Each number is 128 + 24 x the weight over its row's rms, rounded and kept within 0 to 255. Layers, rows and columns count from 0. Numbers have three digits each. The size before them is the row's rms in percent of the matrix's.

# layer 4 MLP up, 128x64, rms 0.115, rows 100-127, columns 0-63
096:130123127143145123176160141101113086131140111124129105123138137155172124134161115091161115081122141123134135101129129107177129094099151149079109111144091127094124156144109108123082134177099134
094:134129144097163118128143077095187147131102155136091135141180140149149131141126114170143106166126158174136136140088129081111145136168145161131124165148135118123105120122140131096108130150128141
104:097181111150123168087137121117147143149144099113137129103130158150157142122081148136121142128109125138097148159137130133159127122126129124103094114119191110147154174098133090105077136127095112
094:120154109109086100145134161133127100096116195110151110138113163145095116165090144136084120129101135132121112063127129131131140174131132140075133153125133125140094096100122117132135140107134111
097:138129121137127146159104145139120158101094167103093122148154086112125158131106096088132077133138080114084118151121148097111100134101100104125142106106104124149166126160097114103133164105145118
092:137142145166111132086132129146116125103112152111107173150111147162110112109176080129150148168139080097175120135129124129084122124093126133132142124132095106136090107098127124169118168134120149
109:160117101145120133100140139144098158105120118086087095123114127185162094144112143113132120135143107116084121130148110126097173120157077095147113135075090167119136107142134108127124107112124126
096:122145143123093140150114137151131182100139158163138143127084095127118169144138087170131131156131122092115142122125119145141137161137126130113161087186117148108094133128100157117150094113083121
097:138132116096103151140164081138179133133093148130095164161139112160137165143103104094111138136101110121163135107119139103125096114076139084117137121163144130135099092102114112122122103125166114
108:121135142149095127150118147153139156112117143157153144121092081109114125114099125192143129117116124138149154131151134150125148116133096075190110154080109162145116164111142134136103108105120093
099:160129117131129147087120095171133125118178126124115129155171147129121129108148140147107145153120104109178109194153106138139112185154123150147176128117144154134132103156140105110133124159101126
098:175081125072115109151122126135145140156140151161151132197140119120109136091154135095134124115140154142109165140059151126125136159140138130113130164156118109129138149129126170143128139114114148
105:141121139134130147128156131126163112134141136137161103116094113112156085101135171106124109098108157145174105089128150147156073120121135137168136118118174102146151154102111102118178155161127116
093:124122126121159179134137147120132130142141116146150109138125148110123111161140136152105133153106139111115126154140101131175151149161126147148131172175070137096095140099146175068142129155100105
093:175062093122144122098089103157127126139091149126124097083083147135120147138113142139132101160126152108106143120120157126114130088138163122113121093103105117132108129131154119113149085149171119
105:196101127150139119147159152102127091101108146147127100123103147121114104119104102126137123091150063125113111115153088151115138093103090144135155139140145115118117137098122130132104103108087168
107:115131124143140137110169085103085133129097102145148104134138104097130165140135115109120068143135131110155144091138118124139163087104124175094165106118173160119144157144148154150148156117126129
104:129095123129083131102103120142125141114144087145149131153170137087140110115110108109127131125176145133088157089147153098123128188154146096083110108134105099173122134164117114139124150139140105
096:107146121153110137113130108110102085145164120138157117144114087159138097150156106135122149155093143140109099126127165139143102142189161151126127140143145140110146153095158155094165119074107132
096:105133137128149082137126171152154119131124121178143144129139152124164125068140158112110105161127140161119160125140132113086131130091125131117142126153149116111179104069143128117101133078106132
100:081082121143172111151109142106134192093084120130100168133130149112131101098078158128099117132171111137155130152150106118108137126100154114125129145117120122149130102151127100129121102105132095
083:161161141131152128136104131118104155133143125119164137165105142096099095093131117109133130126137120062124102135119170152108125153128095156124110102092134090123154180123103078136127094161127129
104:123137159138112153127137137091106129142077150127139142150111130111187113176125139134116147089159121130136144145135138162159179148147156116147172170126125120130132090097139171142148165108136099
104:132123144175134085131084141120163142119145125100126120110151138170115133122136129096122096164178124126100086095106113147133151139088123158111111139152116115122159157138165124073163142157125105
109:162121167143144132117143141085139137114152089115096103166105123118100135109142132106115113108143125117088118120073165098147119140168092114103171116146178087097114137118151106152098134120127125
096:146100162125123114110098096119139088129096142097132134091129119145161160122140084149111145106114111156134081161126127159190136164114118148122152148103150105137112073111095133131132142124092136
099:090139160105108130145114140128085128128106146155106108113144159148115083121121122099169144147144086138148142092128196096134113067141122141118095130115131133140146165123144102149112124097104101
110:136179087136129140111168193084150105092155086097134111138075138111114139134120135164124113141120122123131122120099123130093173098135119157143149142137132132138134118144176134096133112110155146